{"n_layer": 17, "d_model": 192, "n_head": 6, "n_kv_head": 6, "head_dim": 32, "d_mlp": 768, "vocab_size": 929, "activation": "tanh_gelu", "norm": "layernorm", "norm_place": "pre", "norm_eps": 1e-06, "positions": "learned", "qk_norm": false, "attn_scale": 0.177, "bias": "all", "tie_embeddings": true, "parallel_block": false, "extras": ["capped logits"], "init": "normal", "init_std_qkv": 0.034, "init_std_o": 0.0422, "init_std_up": 0.0486, "init_std_down": 0.0486, "optimizer": "soap_variant", "lr": 0.00594, "lr_mult_o": 0.798, "lr_head": 0.00963, "grad_clip": 1.0, "warmup_steps": 200, "schedule": "wsd", "decay_fraction": 1.0, "decay_shape": "linear", "final_lr_fraction": 0.0, "batch_tokens": [32768, 65536, 98304], "seq_len": 384, "doc_mask": true, "train_tokens": 256700000, "steps": 4268, "dataset": "wikipedia_en"}
Each number is 128 + 24 x the weight over its row's rms, rounded and kept within 0 to 255. Layers, rows and columns count from 0. Numbers have three digits each. The size before them is the row's rms in percent of the matrix's.

# layer 2 attention value, 192x192, rms 0.034, rows 91-133, columns 128-191
113:156111166130119131150125118137128145106151116137074110137150139146132082095108138125133198153116132113133091144106115147113103148137131159072120164135136094152120132116126168063145094106084106
118:141154129108123134121136078142090151131136110108125160127132169122123093127098077093109138159147091131143131109125104088165158120088145145144146167148124071164086092120125103164118153101145133
108:134167084153126121107122165165116141114099104118116081130152104124134127159136146155162111136144114108138109178135163097129107090130148058170140077170108140121097132104142143149123115098144150
108:125138115132131132108168161104132122102141161141127140131112124095147080110162129160134145124160082128166155154118115128134106089120143100152162110167140125142170151074142111160127117125150146
108:127072127126141079122135151172128131159118162111148151133097085109106118143140137137101143131149111127147123146093146103127125147126169125113127145128123142132191112152160109097138190135150161
073:095121101145095113132138076122126101135146101168130116102163114103151114138138126154089123118095089131112122138142113153152131063168130130119085112173132121130128130120118084112093124123088127
068:142149145143120142119120125160131139140149089126152096154135131132108125127110098117112162139112077126132074105092150138113120122127084144090151111105126144124150153138157127126085144112116088
079:114098099161079158147134126159157128121153123132134041120151116097142102128133112155113130165153074106111095123143129143158086178151139117153146162084186125121113161142113121134127134132140106
073:127146144180140150132145113118167152107125089148080145126147119152177143160138150151134192153129112123132122101111170117118151099117115078148115116151193142149150127116115134150117132134154077
070:131159131159117136126114103139146127100141125143124086115184119098108121069103108128096122155146071125140141121135070203127124135098108120109114165105140128118116110155174111163107167151121130
066:137117130134100152148092151120138110136083141133099095130159133131164133163140131120139139121117146120121126127146140112187112126144151147145116104123140125114117142128126154105122106113155134
067:127135082128086144117090097186152094114120154130123098152153102093111116095122105149100126116115102097173122110120107167123135149182133144120174139137159106122140159104137098118098150174074127
064:119150132146133135116163165133133147148137166101107172097109141118113109127135168160143095090156142137128127130179121127109101108150126079115108122110133092136123203100146135128089138151093147
066:088132111143113120115086131090128106137111103151123131148102130123106128134141154138119109135108219110162163146109147113096108135104136105159158132141128158106139144130123096147121163154094142
072:095151102109128119114132139134084112137087133118137100127138135071168143118117104115099129121161086158121118128096141114140107100125124180088120131140094130101120140109138147165104104144081145
065:097135140127108147184151134097115135121144142108113101123102100142125092130147164114082112146119137116156165126117114130100167108111122115138134144146136124162130125093118111127107103117075101
068:164126153093157136117117106092120124094114163162114145149141169096130136147121109150144119139123159085122134156146103152098187129143153132109118121171137121130110133139146161094138147136143111
071:118139123104173110097097127124119107121121121126105184111118141125129125102137130130121157109155165127126125135087135092142127120098139143171123143140136107154096113090133120146141089117094141
070:123121149162100127100102158090134147127143143145125126181158124148126163159150129097055099117137128132096121146144110130159104110145147105187149154140145094117130096128186154143121140091110137
076:127153142131156168084125141143092144126152136146113158150124156133142168166119136131115103117082160148091210144121128123128147110147136142133133147126107137096104148102111160101131137064142187
064:150147154134091076139098104136117144158139121134113137114132126176099110084115141153112159111091150112127113075125163094116158127106126133110096148176135126121163132126146141102142126170126140
077:107099129138108105152108145162160157123129130079139155153096145087177107180168143120125114127175123132119144149171170128150100145181137120174117111165128134140097105110071095116131125126128146
060:155123151175153130110139137102123163090105107125134132136124162140094133181124163130132123110169134148127126135115183131158142144142112119121127143102083111140190142136129165143113110152147138
072:123138118112132162126147119140134153113121095127148080141118130125143111135128132158116161115133117116110137114112124141113159104114150132115046148105097138113126131144146141128166159153116061
073:076121133180161125070103091133103142152125113114123136148138145122090083143109111176090109145105143123146145175130129159122175142129098099075148118138104120104163092119171183099075133141103142
066:072133134123125103110122160135118108133134118085134146126085123138122149093141136148117131091161124122109113122136102215101144135181128114103136117122098111125101138158101135122130126123130114
069:095118143167114160131157158142125157165114108099166167115126142139095125118122149108121157143135149144115107113110097126157108061077108129130151131129135122097117142182125195154116110121131109
063:087138168128158132094117106129148154123121115075138142090171165130112131131129170097097125142179123110104137104111122153137088123092119123124116105146107144144114109101101091156130104107159162
076:110121161140131145116126170100148136127144121173164113156136106092071109120117146152088148157124128130145112130122110109107182139148123122143143097119133149176154110130135139139149148130091135
072:139130136115138113116102125150129108146119134070127150149109144136130092136095162135123114115119165144133147115141145105109159131133126125123128111120133121127130086098150107133164131098148158
080:182104128090138095136112115127100175136112155123163134133140129115119109111139158070175093108153113130175145103124140084132159096120158115134114140115132088130123088145089101132135109126149136
071:134131138149149168079116136127111150120107099156105143127162131094168119145114112143096129128141133110158146102097134182113146126130098179101154113118157128081096177170113135182152171141110128
069:120100156115111100119115136130161207090125164116116119122088109127134127122137143118163140127087149090131160131130141072109139131085144131155111090125130122111138137101130132088107124102189112
074:109107127119156096137100090130099122105094076145141139127139140123116169110110134126160136086093127092143130114137184110101131115086102157136170136146142128127130141151175153090127077138123083
074:131121105119120131162127132092111129127129120105147181143098160120114115087115139149169120103120162132125149129140140107155145115086123164142119159168075104126145085113141112112178117107135123
073:097085170117125126112138155145126152094147165097125104139134161153085092121130142138118124125199135133121174105104139157128176118131097140103172134197128142152138133112126122098116151129108123
073:214123150176140128156164110131131135100122140125112133127137127071116130094112059113132129095133124145130142107114105125175125142114159139117112121089139122134088151144117151134114109159157128
082:110139120144113144145118096114125141108137096098116099147116118167133145148211138126122144079171092141178107123100125119136157090122102157167146114148132184117150155086105120105161125087108128
082:154177132107145094128154139125127133147127169139094132137175116113109132115109151144117156117157129108164118126113119153115107136153136125048126132129126102096135126144131166111126079148108149
087:129136133108137113138144167114139119106172097140154167167104111142140129170139123110165117170112089116122137151106110135138164148134109141095091146091159141085151095125124115127119146139129127
084:109114133145073106124125147099117112133165117158128154157164064137077103157123145156146168139100118137140109100124128145133126161121147111101099083132126151112146106130092126124131183109124105
080:122113126133107128113098116142120135125157127154148129131126133151150146124116107141160131123124088102109098155094124121148141104115143126119113175091099088149131112146158092100154161127108061
091:103146161140124130153134179111155097127113149135134130139120115164103090060113119141108104127135136120131116052136075126132115139118155103093126099124094144147056171144095118126139137093107127
# layer 2 attention output (transposed), 192x192, rms 0.0423, rows 91-133, columns 128-191
106:113111130122117130101130114085123128128126141109165137108112137129131104146175119151110068103102175125134123130127138084093143098123155118169159126130133153116163155135129117151120138123169108
113:137144124119151156132080162155131125109152138180120139142163090117197148138164173126143118092125147115109114111155133136129103114157133136131104086121130144077158129098154153133145102145097145
106:142096147094096141151124153116128123125161152123120183121114117148119114090115115104111139105106133139119173076102122135163132135148125142125151124063161137156168145129143116116128121173094127
107:151142160141129109120109134168167122134134072107154144104129125127090159150114135099146097134118118154094118108155111166106144152130139127083105152120135132089098100152156138104138132154100122
109:145132132152163149138120100087145154087147118146104108101166167161142128096132147138145143125103126125130095153182136114108114132126122113122107112146115131111078107115107165118150116159122061
078:116156085113123142114093188087136161130114127111111150145131124121107126125132119129149130114107171098122118156090138092099139150114103107129148118148112135148135119152156171099148125100184142
077:116101133142112148132091150117147102147073136106101125093132125114116139159146170124109146095163127126120173109171127132119130120130190116180100133124154115143123151125069122169194074130129180
093:129145102112145110112107129122146114157089095118181173150126167164156133137125157120078127089134165185182118116136103134074138098151157173155107149181132090130126117150109118124140093144132169
090:128096125100115109122112146069111137146148117133119147139128092102139104112168142131145101098139183142117097141130110156074153142128153116148140130143120180147148143123137153149131154082124130
073:111159150071192124119109122078138131122126117121124176138114144140169122160160188109109161150128159148134182138138121100121111129155150135219136125135102122104142157129135156145161118175121169
077:127140117122117153116128075127124122122110097108163192120132130147094130123131154106143129145112113117104086117100120146079117116125154133104122106145133132126161115096189093120129132141126183
072:134162119080132114128084134102122141118079089120146082124144128094145102124162146112136143152128151141141176149133094128115114144146148123146133124124122091092108113147097101123167110137136186
080:124116080117137138118076096149143148138105140151154140148153122127166125123108096130131132104115154090140108156134128067102120160159152163135154152148154105120160107152144124129149150110102116
072:131162145104113112125134149181139154080170145096123085115153128114134118103141087078126146126153081094139118109186121108149128122148094107127141112151128118119144128108130157121122097120159099
083:123115112111115126104140122121138112135163099149115108128160116140112126121082116162171134165108153119128131113128161085097124096131143110161171147134139096131104105106163099117105057117132088
077:149137162122111093123088151094131138109090104147138127155162143112101143136120103107170152107111167164128108137163143126141088130140151135104120126142098126127131137157169126111109146166117129
080:165127103134123108105163125152135160153155155123120084125126098162134120098146134131099167136132133137121145114084122130117107126115068150109144085127093164093153090174104159136129116126134127
083:104135115136114124130097131130088173140104125134166132164177118133134115116134106160138109117111083125115072112156115151132124127103106111097092093124098129103128123142153129156150152099128102
088:125156126114141110110136135117132117112118116124128114129108115146149147156111114117160147114157107090118146150072155121135092115115113141038135086122123148118123157153146115150143138160155119
084:149107129152118140139186114115162125154156134109133151103092122119103097113080145148129161125096103105122073116130140116142141120073114129097142095156155158138135127144119132155162136170147080
077:088150124124144139141129169125153145124098098103104148118089099071171104105132128114152067133126133162104140149169128130161115116133146128142148123126118119121150076120098114131103154087144158
093:150153169126141114110096127116107107151103109117144152123171133139087131124116114163123120120107140137092121143121134136136142104103121153109106132106102126171121156131148147130086124109152124
081:143133108133105134162109121184121123137184162128137182144142063166112126112103120121132137133153146091096127138114124105122136135098068141104154111128182134141053092141138124135109094115157095
087:078125111141083080145174171112139101165164133107093171134107129130109109121121125113096143133130146158122110071140134148136115110135144115185153116150134126165113131106096103136088135104164169
087:168136141111119103156160143165143110124128120143122112101112065104136143162132128096128141134161135094091138126101174052123119114075100113169115087138130160098099120161088098162178081098177120
077:145108116146100120101118102127145095113153155135131149167152079148119133173082117123122155147103127161129112123105143118128085147122149126101115141149131129114126131127158113120113124140090120
076:135106133145126145149133127115127107088105166154141162077145132099151109104157116140138068095148132119131124137167144124126133158145140118166098136149155176111148115076128071115126158119122089
078:125140164149148115161127157129122168112117107122107170144126093114126109142145129129123092142109109153129124127160130158156142099090178134118076148127154127132116116107148159155154160104103132
084:153167108113178122115129105132159136110108125101098086148122136167185149163128135107100128130190120117143168129116168122131124130104155161122122129155151117133096135127137130136127090170199163
075:128114150129124149122148121121069130134135125175100074148131139138138120101155096134167171105138141133111119109134118139115095123100143141088085073153140118116145127110121132101135119169097103
087:115127174144151142145176125139075153089130111155131117168172146120093135088105108149124142145117117075065093149155155136131089161160096091101127115116106127141110160131163135127116164149096117
084:135087135089133091122125104112138092153147168104143149111146159129133114129149133101122132162134148172142112155132121071156088162153152138154109110169128119147111103146133146120092102124153111
069:115140130148163165110136161135107098134100127153083120103120152103194114129115128131147097092126161144133129113179138180107126110157148133073142155120141168095148120112133127144140150114139134
088:114094141162126122116116151115117126128164145138137132126110109098108101119091146115134091196134146130149147124123079142163136104145134118122148120103134162155119144133127137157131151102123131
084:133146104107122137094113136154116116143118168131134113122155086134147123117122087128099119154124093127092081120147135130134123112184128126088139098073119129109121133099144129152094089144096104
086:135146127123126115160144128146149122134056115121166124151109122094158172145122082117149119113122125143093115172190125090126103166110174123122108149090128099091091103150180110170125118121115154
083:096135126122129134082157145150134121103103088149132159133162155151107107140118128154171116136131130088150104114187115136134112141154115115108149113158112152138160118087124128122126123104123084
087:125099133083180130124080100154139096152128126126152147105117120114138152119059126167118116175108123107085144157142136155103075126131174098089146165108135105125124097129133151131093090122126128
077:124089147131117121136114148139107141162082104153148126105084152111116082160108138145169148139125173108119142131139135132116153156111117160116155088111105148136088130107138117112094138079150131
099:148141161102118112113101107140155106157132142114124086125107102101134155068126099170114157153106129147085153131156131153141122106138096120140152142167110120100140163142160132157131081105160159
084:103105138164166182107155169142114142124152134134149154089118166088164153131123139126108100107125116125090142135138135125138129103147091129155150093127140121093145190087139112093153098132192154
094:159133148107160123131130134132158106121092126070148138141182135104090093080143116103104132122128117135114142087166120138091102149128154136099152109134167115090142099133114149149115117143145134
095:147068113145158094089161108139094149077122106145147137109120150113093111157097156134162143162141124154122146142130132114123132108129118144141128115143166088115139126118116167122102151171156112
# layer 2 attention query, 192x192, rms 0.0339, rows 96-159, columns 128-191
098:125121147152126155098128112110132137127129115150155076108124139110064118121139104128112115159141108111133140150147196175103105124116167113085129115111139123135113115139147113076124127128124107
106:173114147150170165111119131133134122117145124136148150083110139134116139145122146169137152142132086146157091162139144094132119114129145165098106086112123147093102123117115061095092130139123111
101:106102162155154169168166168165137130118108124181070142141106107135098147092098095142102126168139149078119125130137099123149129115128120079151085108108123129130125112124123151158143147090127122
101:122090111114145153110149123084101129158097137144138131116117115122113118085120154148102136196105131133126123109117106134122147144136109097119122113099151153151128121094103121166142122117109123
116:111140109120136127139148112171141104134119144143127169134097162147147154148103147115152179102201107119103129094151128145100087144092125123103119135171166155125135154097171142115110149141082125
111:116139146103115116136131101130123091114136121105089142110123177080170111157145128132123145127107132160143125100123171127125130122092130145207134097160117094112103091149116116154145125162122189
092:134157133077125149128136116151099142107150158147140171146117172077130083118141157092133121172143136125103108137078138134112125153133133140145120108152111166155144141133099126129136090110144134
094:181113096166108107133125116115116117080153181154092103129118155134153161161091135137117146120124143158130163137093148095146137117137160157130100150094136128137128110132170130095112111149137112
101:140143113097139105134124137104123145121125129064112144116151111151145116107138100098141136132097154113125139162132129158120085114139095125150126109161137098116131129156122125154115122061130181
102:121156136112130151119172125167123129107129103114120187124114095111164148140140145133081133130144137097103152132124103128121160092122076099124142160134142137141129121135101118104191138094133153
102:126117114124140096113153134145131092108114145143163105144126135129073145135082149123106144087121217126139106111172123110114158133118118136118147118154152139144141123155110105137098176150084119
093:101153125161114061084157132139099118137144152120108146117127134099106155162083112091163072120116148158113149117144147113146150096143108105121145096165139164155130164136116147128124198104134150
098:132134110125124136143102114142140127101162129150131129165118106162109078144172145069126144108153123129124139120155122140143103119187152089115107139149095097136134077144127140078161140118157155
114:175124140128116141164121121115126145096115095108125121164099114134143128128125138156159139118135152134127135140124138134102135105141126144116100128136162090166097141099133158097123152175091141
105:122133116105151165104134116113136115139121190106143154138118079135146172114137103167134132087164114136103122128117123121150106127110108165095143178141110169134155095123147158084111136153114118
096:134145174169103099103143142149120141117134114123155080135086146113171149126107125098146099120124120133102156154143100119154128139121082130108146130132118131101184111116137150152132117126151097
107:095083159110134129145115121136123159142166132111096128151147098107155116083106136088124134107134087105161163174144138159093131110149096113108114120138103106129118129133087139110074153098099173
111:163102188123153158106125131097146137131099128164152116116143133128134116090145100128124113100132104093121144135101091080121118138103091150100141114110144114156137108126122130115154140116157095
102:098081119120074144131128151113161091172110107130066140145118124079109087149130093124103102145120116127142096153074153136106164104119148131186119123092112140140081141129124128169112117070123133
098:171135117132158102113123132106109118121144163150110099104144133091122141133153123140105163126138124120113096134149095083127113148103104132108140082095132170101103146134111180159125112116153129
106:131144176153141128131117135175123112107113119130107109136092164124146121134125138136146113082123117125106100175118172157124132111148136133065122102106107123139146106112112089106097119183164124
114:160093124146095100117132152086149131137109156144097112101108142108128109147122119100124123134126166129146173094116136098121172115128161140170089130151129106158144149104135126123167126080162152
096:124136112124134115148102091112126132148122108106147144154149115143107125119157125095120120121125135162155139144111086085125120144141139114139154146093190117107128124132133177150107134168080149
094:045146123076122125125134125143139107165113105135099102124173110131131137145158114121149080124125136147125150126115105109101138106139124097132146138188140087123149092128145130107156143096121163
107:168122126108141108123150089133107139096055173145139110113128138136145140109108145128127144123148131147108118173126152136101081167158141198115102163153125070119136146131100171124087100145112123
110:158190105154132108105137133173166096070136167118146150101125109132158133117121093145113200112108175117125150142140139090135087133106115153116101126154137165149129097156131133129148137160147127
106:101159144144120116119178088141120123091122127124135137104125158148105118117126127133189138101092170136149186125169125130105147135137095111096114153156101164143137071166146140121129141118128102
103:163125143135120142096145156128170123137133100128129128070113108131100133132111112133088161138119176117142176152121182089086172131124150166142185115151138126174156137114134128119137099115170146
102:120130121101169173140094148144161146085121142057132152116117085141181118099135151128124140147155089148148148117161148153103139111082101150149199155117128078123127130130166103145165126112182106
111:136111108138093134152131105155152106140132152087086143071107126109118157176152150105109125135132096129143148105151177124133092131146143117157142107149156113097123161096113119137144109143171166
102:090139132118139101115118121145104118134144097140092102159107116103109133178119134090143130151124132122120113119142105149122121113093136113144143154120099117163123145128167134138146132112175185
114:135154154160176122117112139122104114156121125139123075107131176121166160128105084145105126143132072157125113117112130100133131112125119167059145126125120114126144145144154137094149106133134088
106:120176106115138109165138132160133121149144164128129124085121099089138158131145135164150112136171157121086133146132118166091122138146125114105152094141150134120116177099131193131103161159127152
106:129086140087171140136186111116133130103127114134121105163180136124049104096121156102102115134159107105141109145148099139162086119111114102144141129102120111133145122129132137127110141115169139
106:121145145139113130104081086155159115133129177129123121138103102110159098134117124148105102118112123122146110131115113144104139125161150107153132096114137159166153165130134111117132159140113160
090:098142137155132145092148118135129116134125089154154157105152169172048118104147076137145108127130119115154096113097115130173144113103176110136108120091127165161151097115130131118135131140101124
104:097144114077135113156151128097150092146179139136117100128140125155088096097139124112120136158134116150123163127123142100225150120166149138155128209136106119135127114097115125167121122135129113
107:152140125099122119165072138151153097128132129137147093139179112155143163125107094107109193084182144133165123103143130052109138129098123148120085103145124137137120163121116163131119102144101117
100:111125120136126153128174125154133126127132163118115152116130156111136161114151093126123093105145141101114095132096108142090167118155106145122153150124136149129116154135118121157106122039122085
097:114189139131136141132133147138146131124138098105136127107147094145129127134128080120178145065109093110154126133111137153149088090125151149120135104136085173116092119189176115099155129103147179
094:114112154135140162156137127122139112145146112111097138089135139139116116119129164101135058116128122123142104106151126120133138109125131028112137173123152159163121096125112116148177159126087113
100:103110163155094093150151078123095155122121124126169144119075141123139124149095127150140129092121116150121113120080118122111151153133108078120136115081135131123105103106097123107111144157109120
111:140171111134114135179088099162113134114114161118106143157105078130170154128151126095131129101158088092128155124137127166143107104121098116091103082137091118133124094052133181111110122077147121
106:137170115140095085108144107102152093184141132107105134151186132131202124156157138165090147132117158080112137122098153120134113144126143157109112136146118158133130097131122131105129180085133180
113:083116100141142145087129072174148110120120120092135119137131136120098101152139139103162115159127117107137106158141128147107097104095107129091133121159110160107128118125134115111112094130154138
105:120112110158172147134107125102127108181143142097153115138151095117119127163108119127092105149112136161131150121139137116165131143118143146124133139085097121119103105130130122126169152117164142
100:151111127114140151124110171135091114079174099128147109189118113096152085168142143125122092195160126130121124086097128118167165139126137128113094166108154126097171126110105131136123170124136114
112:143160131113099151079144131109131176142137118133178104156115123154166105110162108096104142119134152096104118157171138095159168118105125165099101110123155141140097109150082133116099141115139104
103:133132105150152136141107175115122120119137126134179170136122124114141125127110136120144134114100129151132129145130174143128144166165119173083127092102145104151157083150121132106103126178160150
100:156129133146090112107134140115118122088116119117106100104083119142157161152172114119134114139129114196169153140117108188105144119107139119136095151105102156188129124103147144118120095119119109
115:074136113140108151118111144163166102103118124120107174087077140095131103193131135116113129159147081141121108155122138155109146126138136070150132159163130150159098137109111138127163140101095140
117:144098073129125122130124135102153128103085139142122145139137131153163121121093104127161129088092141119167165134082129126132120148142183120119120141092171101148138124157121118135149108152136091
099:115168119088133119105145097203123153163174116078156098110106139147140107127113130138109160157111145119153139111132124082126131108121081135143102105139184113091089115152112099123123124106129119
104:133078148124104132174118136122138108129126142086093147095106166099100142151159110137151122117137125101124160083168106116195098122131090129080130123129142117085131095148116161146136137146170142
100:130103126131116156109109123152170119148136163143098137121138108123088137166160100123141153091118083130096136061102104133101128108144131101127152167127124170126142106137157124112146137128108127
108:093098116168099132122133086115159103120091145086152142133154159119158129125142128100125159097115085134117111098126092169142110124134158102112099117115109130124109132147149139143144168122181148
111:152161135130116127127098129135148107117127089121132109091150124158185105101147094144137136126168139126127158124132080185096129152128105128101125088179081142146133081137134132103145147083127168
105:119111178118119140085154136135134134116128132114138172115174193108117161127110120159108099127191127127100171127129145131103142109121098142143102089140175100115130123152088157137168172185124146
096:108137138099144132127144163146123163122116127134123172127181129130150152119119122145102144081115087143108172089150123109081130128107125151151129141159148113117171119130115156098132108150162119
107:144085072181118137110139163142060118117141149108130133150138142101144147164156172142133108124159154174132169135124120150147114134123138110127151148130130095120125137131129131151103138146132117
096:121141130101097118136115137098099136147130098097134170104121154140190118158135140128128135137152109110152103099085138101146123103115162148125146124157145156125133132073142106162145150128104138
112:109112112043084093146101098113086128194121082143128129139135127110145133084120140108119169135148127155126140164119166110120124112089134099124098123130137115100088105161133097136139073148129134
119:143129152161140112140101114153120127092093091151157090152118147120114127112111130124127176085137106165118116134158105138108128127103115098117155103078122103089104143142145160124119122152113100
108:162121116118134098141095138152159126139154153099098128125178131079085115102124156086103099164099107125127100136189101170098105142152104089106135121122143146133141111126154125148136082128218144
# layer 2 attention key, 192x192, rms 0.0341, rows 96-159, columns 128-191
109:154141149175130185094120091142137124121176112127132100147110147120108136118145104139109157182128089105129107175108155127115136145108111085170172109102134135083077134160097132150154114169067112
112:173091118132152180137077095117124126100101100136126112105150145092154118130107116213140144164099133114170073133115153110123164113148097143156093102114132153121087127133126179125153150152096126
096:109113119152150151169131096121135101091132140158117149149130108133118134084121124135138120142116128099119078150142138135151092121162130110118103121148103117185140156127139158122113107107139110
100:081146122110104135137149132117119123129086108171105159103162116125113152151149132148141174091138128126144130108137180116109123117201119153137122142202107117134142097139118111127141133172111144
110:097122161146135104093106112141114143129095126104140105131118103121105170086119089162150138118151132143113122100121110116178110152097087128162124165115138109151138135101133128119095152143084146
113:085092129095149099127128136113113163151140124094139127102148163121111165130138117110117128104113142168080098103139114122128120114132160122153125132120086140121106114125124088141126136137124184
099:119127147118130126108122095152089137115110138176159136132164119133121137126125155129089134154124098126113120123139145103109112103165144144155093171149150144189157120118107121131135120136114133
105:173160087120099118124101103122141128150179113158134133113116125136157145094113107145176118105124087167099117141125143088137134162122126103125106131076117157103102130139169134132141119143096134
106:121112132157122117163173148166134181115116117104108130105127134141153116126141083066158144093103121139114136168178157112150142082118129113105157138144086109104088156089104131121127148077133124
112:089155163130126150165134110136105117091130128092124137148072093142163093146131121105102118084130189142142122069152117118105112113135144140129130129150171105137167140128144110104111152122101111
106:121118106144080146114121144118107129115111114149142091136126092085140114114071096122100130116078154153148154150078091139128131157144154143098108058120116168143121124118108141145119121106124138
093:134091143160157127107122136126134182143132125165139113129112076167103090121097112129126142106104086167128117187123110178157114090136099141116131091127126126093146101103157183082107141080113118
099:147134111119136153102121109138120164137143126151109147141115088055111113147159100149142119170142110149086161142135070130135151170107122107128134138127129140135138123116105159124135143082146113
113:098169112104104115164157149140153137063091141107120149147097122149131143142125118100158159150127127167142102083117118093136140156125115127159121160183118142150086122108163104130144131143093140
116:108160113161108129109113147162130097107072159157149106141155136151107140161128144139117107107204110134141089124111128154144104112093115146112094148106125089137163191106172130147090190164069115
100:159167147139086139133121121154140156133114144148134148103099101134121116147115144095109124142170102143096144153130156101143103140139090113131143112105100132092147146105146143119160082120114151
105:133116107130154136152140142155139128127113181138082106145134117129136130131146105116133136126142123169172100136098160131150124093128120158137133145124101134135171145123137179140153148103100183
104:156123125149142121087118128110131172128126130155118102121165152126068118135119141157081135141127121132127181108094147117127154085132097131099117110134121118085108110155100160126151123161149145
100:097124140160135127167107134127127074108140130108130126152111138156157123094154127119123129153087135133131110133175124136127137111147128077130128147134165160093123139142097091174112160117138122
106:144101126131158106136166099126158156120134127093117145089164138128126128081127135133144126094117113139124145105138142117085119133154105124056152083101135122119136104145078124122130086112153106
103:165115125147130142141148125156133167070132144118121127166126113130141132121128120156110153130147128119099142153139135133146111147114130124195150118083154161103103154183110180132108127136129202
123:129159139142147132165138147130139104135176124110109175145132108110125149086146119090121096110116115155100186146167118137087153144140127122119114131125112132113155151095119122120141099090157137
106:121086136100174134133083130129117157144123145095101177102131067116127145112136124078139129101141135159138138141119162136118144108134124112125124135134120101151067134152153144148158137111171122
092:103141152111159099151084139132137131138122114100139153112130115145159128180161097100163086084110113145118147127128113108166166102137117153139157119159096112101159116092149115095134122115085109
104:184128150162080164122174106117121090128097128102145132152104130116112169161101110116137165163084082130137088177109139085122141155106116150117104141105143134124132131104104121101111132117135128
110:155118122119127113088098129130133146141152178145155125106161104125096110107090139174132161107047112134106151138140128085124133164108114147114135079108144113111130130152125119125121128117104108
106:173158101099118131113127101158099125139103170126142124161128135118136117161150158146190129132158107192137149139109128068103137128135126162183149075111117127101165136126163129176115107135095119
112:126112150111158124145113136124137103100137096124057198108153114135124133123109076098125100145106126145104133145155146145103160141123135139136137110184121170098139110131138119108124128078139139
101:095151161131142138169120157140149131082135116129109124096150122140096169133158131132112208167126142105142140070155175135110130079132119084109131125148122120084137151109158129121165094141164127
114:113087147116155126109125121114124162111112119100131137110122114127100095102157116163124139152070163115135160096139166138121099098112116150134169180108094110105140126130130153100142128102139119
106:145162119129142120129143141145097125130124114142096132143106084122117134138157122093109121157121109072095119122140113158094079125141165141148115143155102142136111135136074126150131113118128138
109:125170176148113140150118112113158112092133110138153119152145122144141143152139173136134134181173095132150156160150101141124076109124102145125185123135144123098107109155116141146123140166106137
112:105144116109143129143162133117147130143103171096150130114131129121127116092157128120132133099115140127141099121143104139105100127143103101127098186153142088144156109158107160158101108128185146
100:220095084119099170123166141097155118176166116148118073145131146150111101125124102108127132099140102130114125192112135183174137132146077137151146137137115166111143103148099153126105138100143136
114:117153144099128118109124141158140066131156114166126128121106145106128090105119145177088134134106125109129145126125081145157123123118108168103148093132188124133145126124100142122119141106168135
095:114122127155138141159145187106143170132126112096152124133083112126111175117109156123160134100128116115138071184077108127100114129143106139139085124146139143110167089131151126119126165184110134
101:139118103132100171097123099144148148148128099097111123114156110146156131133146127137153119125132108113123103163158123121122147101162120159161136097149110105150122067158133100183107124107124139
118:157113135100106095099138143128121138170084080125169080111136148128173115144094147083147163125142122140114130157147114093104151180107130120072092111122150078102108127121168127165108113177096112
105:133105199135123117157169137156133111114087134104139163121136162122116130101127153147176114137123143129135161154149125132137161142115096132108085136129137067153172149140126139116139160127135086
108:106154121129139130135136181111126114138148101102124051095139105134128150133140146106128168124109085123161114093141124130132178121111149164146117104149134150092145140139148091112116137151079129
093:118116144110106115164158115106126101089107139138112151175103124149104161150068136118129099127145139136123126077109078127134146120111131166096115097096107157158119144109116127168110162116098106
099:142145087103118104139150148138122145107165140093103182138099144144109135155147115087106117112164140176126156119128091109139137107080130117149119122125137146136118159137133133124149105114152155
107:126153155127125095133110142146115141140139078114126113132100112093126126112117111132083147140121154143120121119111108131131174156093153138126108149097174072139140094094080107113108106133135149
106:074120130078104141156155130113131129100163159128155155136157153136141128137161133109144124070140112129090130118092134108140130110140117164182110106136163142156109147117118167101144108145100101
109:107099137138103129149168130107111124123107090124127108104101116119110124137123136149173100138112112115152114135121146119142168168137139160099120129117145140126152124097132112125129144173124122
109:133153167170123169093152104131105134096150181108085097134100085118128119142142136153080131140140145126102125112170105094144185096137116148148164155103133135118141102114087114139151095134113086
108:134128137121161111102123164168133129128165151163135107106114144134109126112129079182125114146093130109077135131116114103128171084160123092158152153094135139111070092131109164111158139102170143
114:156144154146129122123127105133165135081115096113133148083114133086103135122137120100116143107094136134123151140125113146138151131130085107135108092153099134151106092138132146114110124152158126
108:127126065148136160127101121129133124125134123065112116112109086117137094136105158144109106151118145152099173100072164112104169121092107145136127113157166073098113100111137136109133144165090129
101:109102113129123129128115106126101121140128139153126103136138144160152159120145181101125125124072132138182114115141140145141126157124175105112079129120096152136161159105106120136180105109113146
107:108129132099102099120143131148108135086129152159148085097154148144150132162147153159151117142106169136120165063160140111108112128150135109103155104128178128147136154156148133166128145092125123
116:152092123119168134161132118117148100117121130090105106146092077133156106129127113109112128077146145108155114148173113160103076137128183124096114112154181147178099124097100125099140092119146096
101:146130150079147143142143130119090142170108148157107140170137137114148102138081111148140127163115106118129118114106112079133145176099081129177131112139172099115126164127148123117128105100170129
104:123148104103102170124159107176137096132115130148110105115114168127133096115141149108080135101163130157158102162147152110127135107150133156157138096140074157127151156070156144108113139110093126
105:156139152139135109116119132155091171117115159126165132142107167138120144140151108137158165066130109195104101103172120111156103134148125145119183124124092164107124171125127090117129130130109132
110:113139154086136110130197114133128145140124146074122102173119116086115101123129140111128117134147180114161134100109143152156161084132117153124142085142109181111134151097077128128170133085110126
109:125134119134149152148133115134159153167133111094144115131151162136079104101119099166095148169097085089143114121091159104147150131124141167141115162131143106131136112148101134087132111125101090
113:139134166127102089133154181079115135125127116146139115140149151118122123140114143097137126155102167135133142104125147086129144153112119140137130136122071066123131145158141151142139110138144147
111:126091170140098132124130142088083126135120133109156113140099167148152061161126099144094155097113132139113144117114158087109135080113145141129115099119090068136147181120108116117106113105138116
110:108081105156117129113098129132122108105130140148106115126106133118156119124117140149109098090146179093099161130084140145134141173149125147114137124080146114130100148098108176132116163106109129
103:115106137163089100154085122090119188091143146139129153132098183133128146105144156144144106093148134111134121094154159145171133135156137117151140129106115155172102122109160135115120152102113102
112:163180127134136107118125093165148173115177111145151150141136124139142104118118115146096135134133164072122095134151088118115122140114106124124119107174143128138126125128130130142118134124180111
109:142152138139151136153099185120114139184111110117127118116114162146145095172173097100122113170132159137140107129101100168122182144127132103087119127087117174136148151105157150128135149102095146
110:126128191086138146121137134147125163164157112151142114124102157109130133125136137114160100150104115163146115151087120088148112110108057188101185102094129123137199130130134167130125094139160099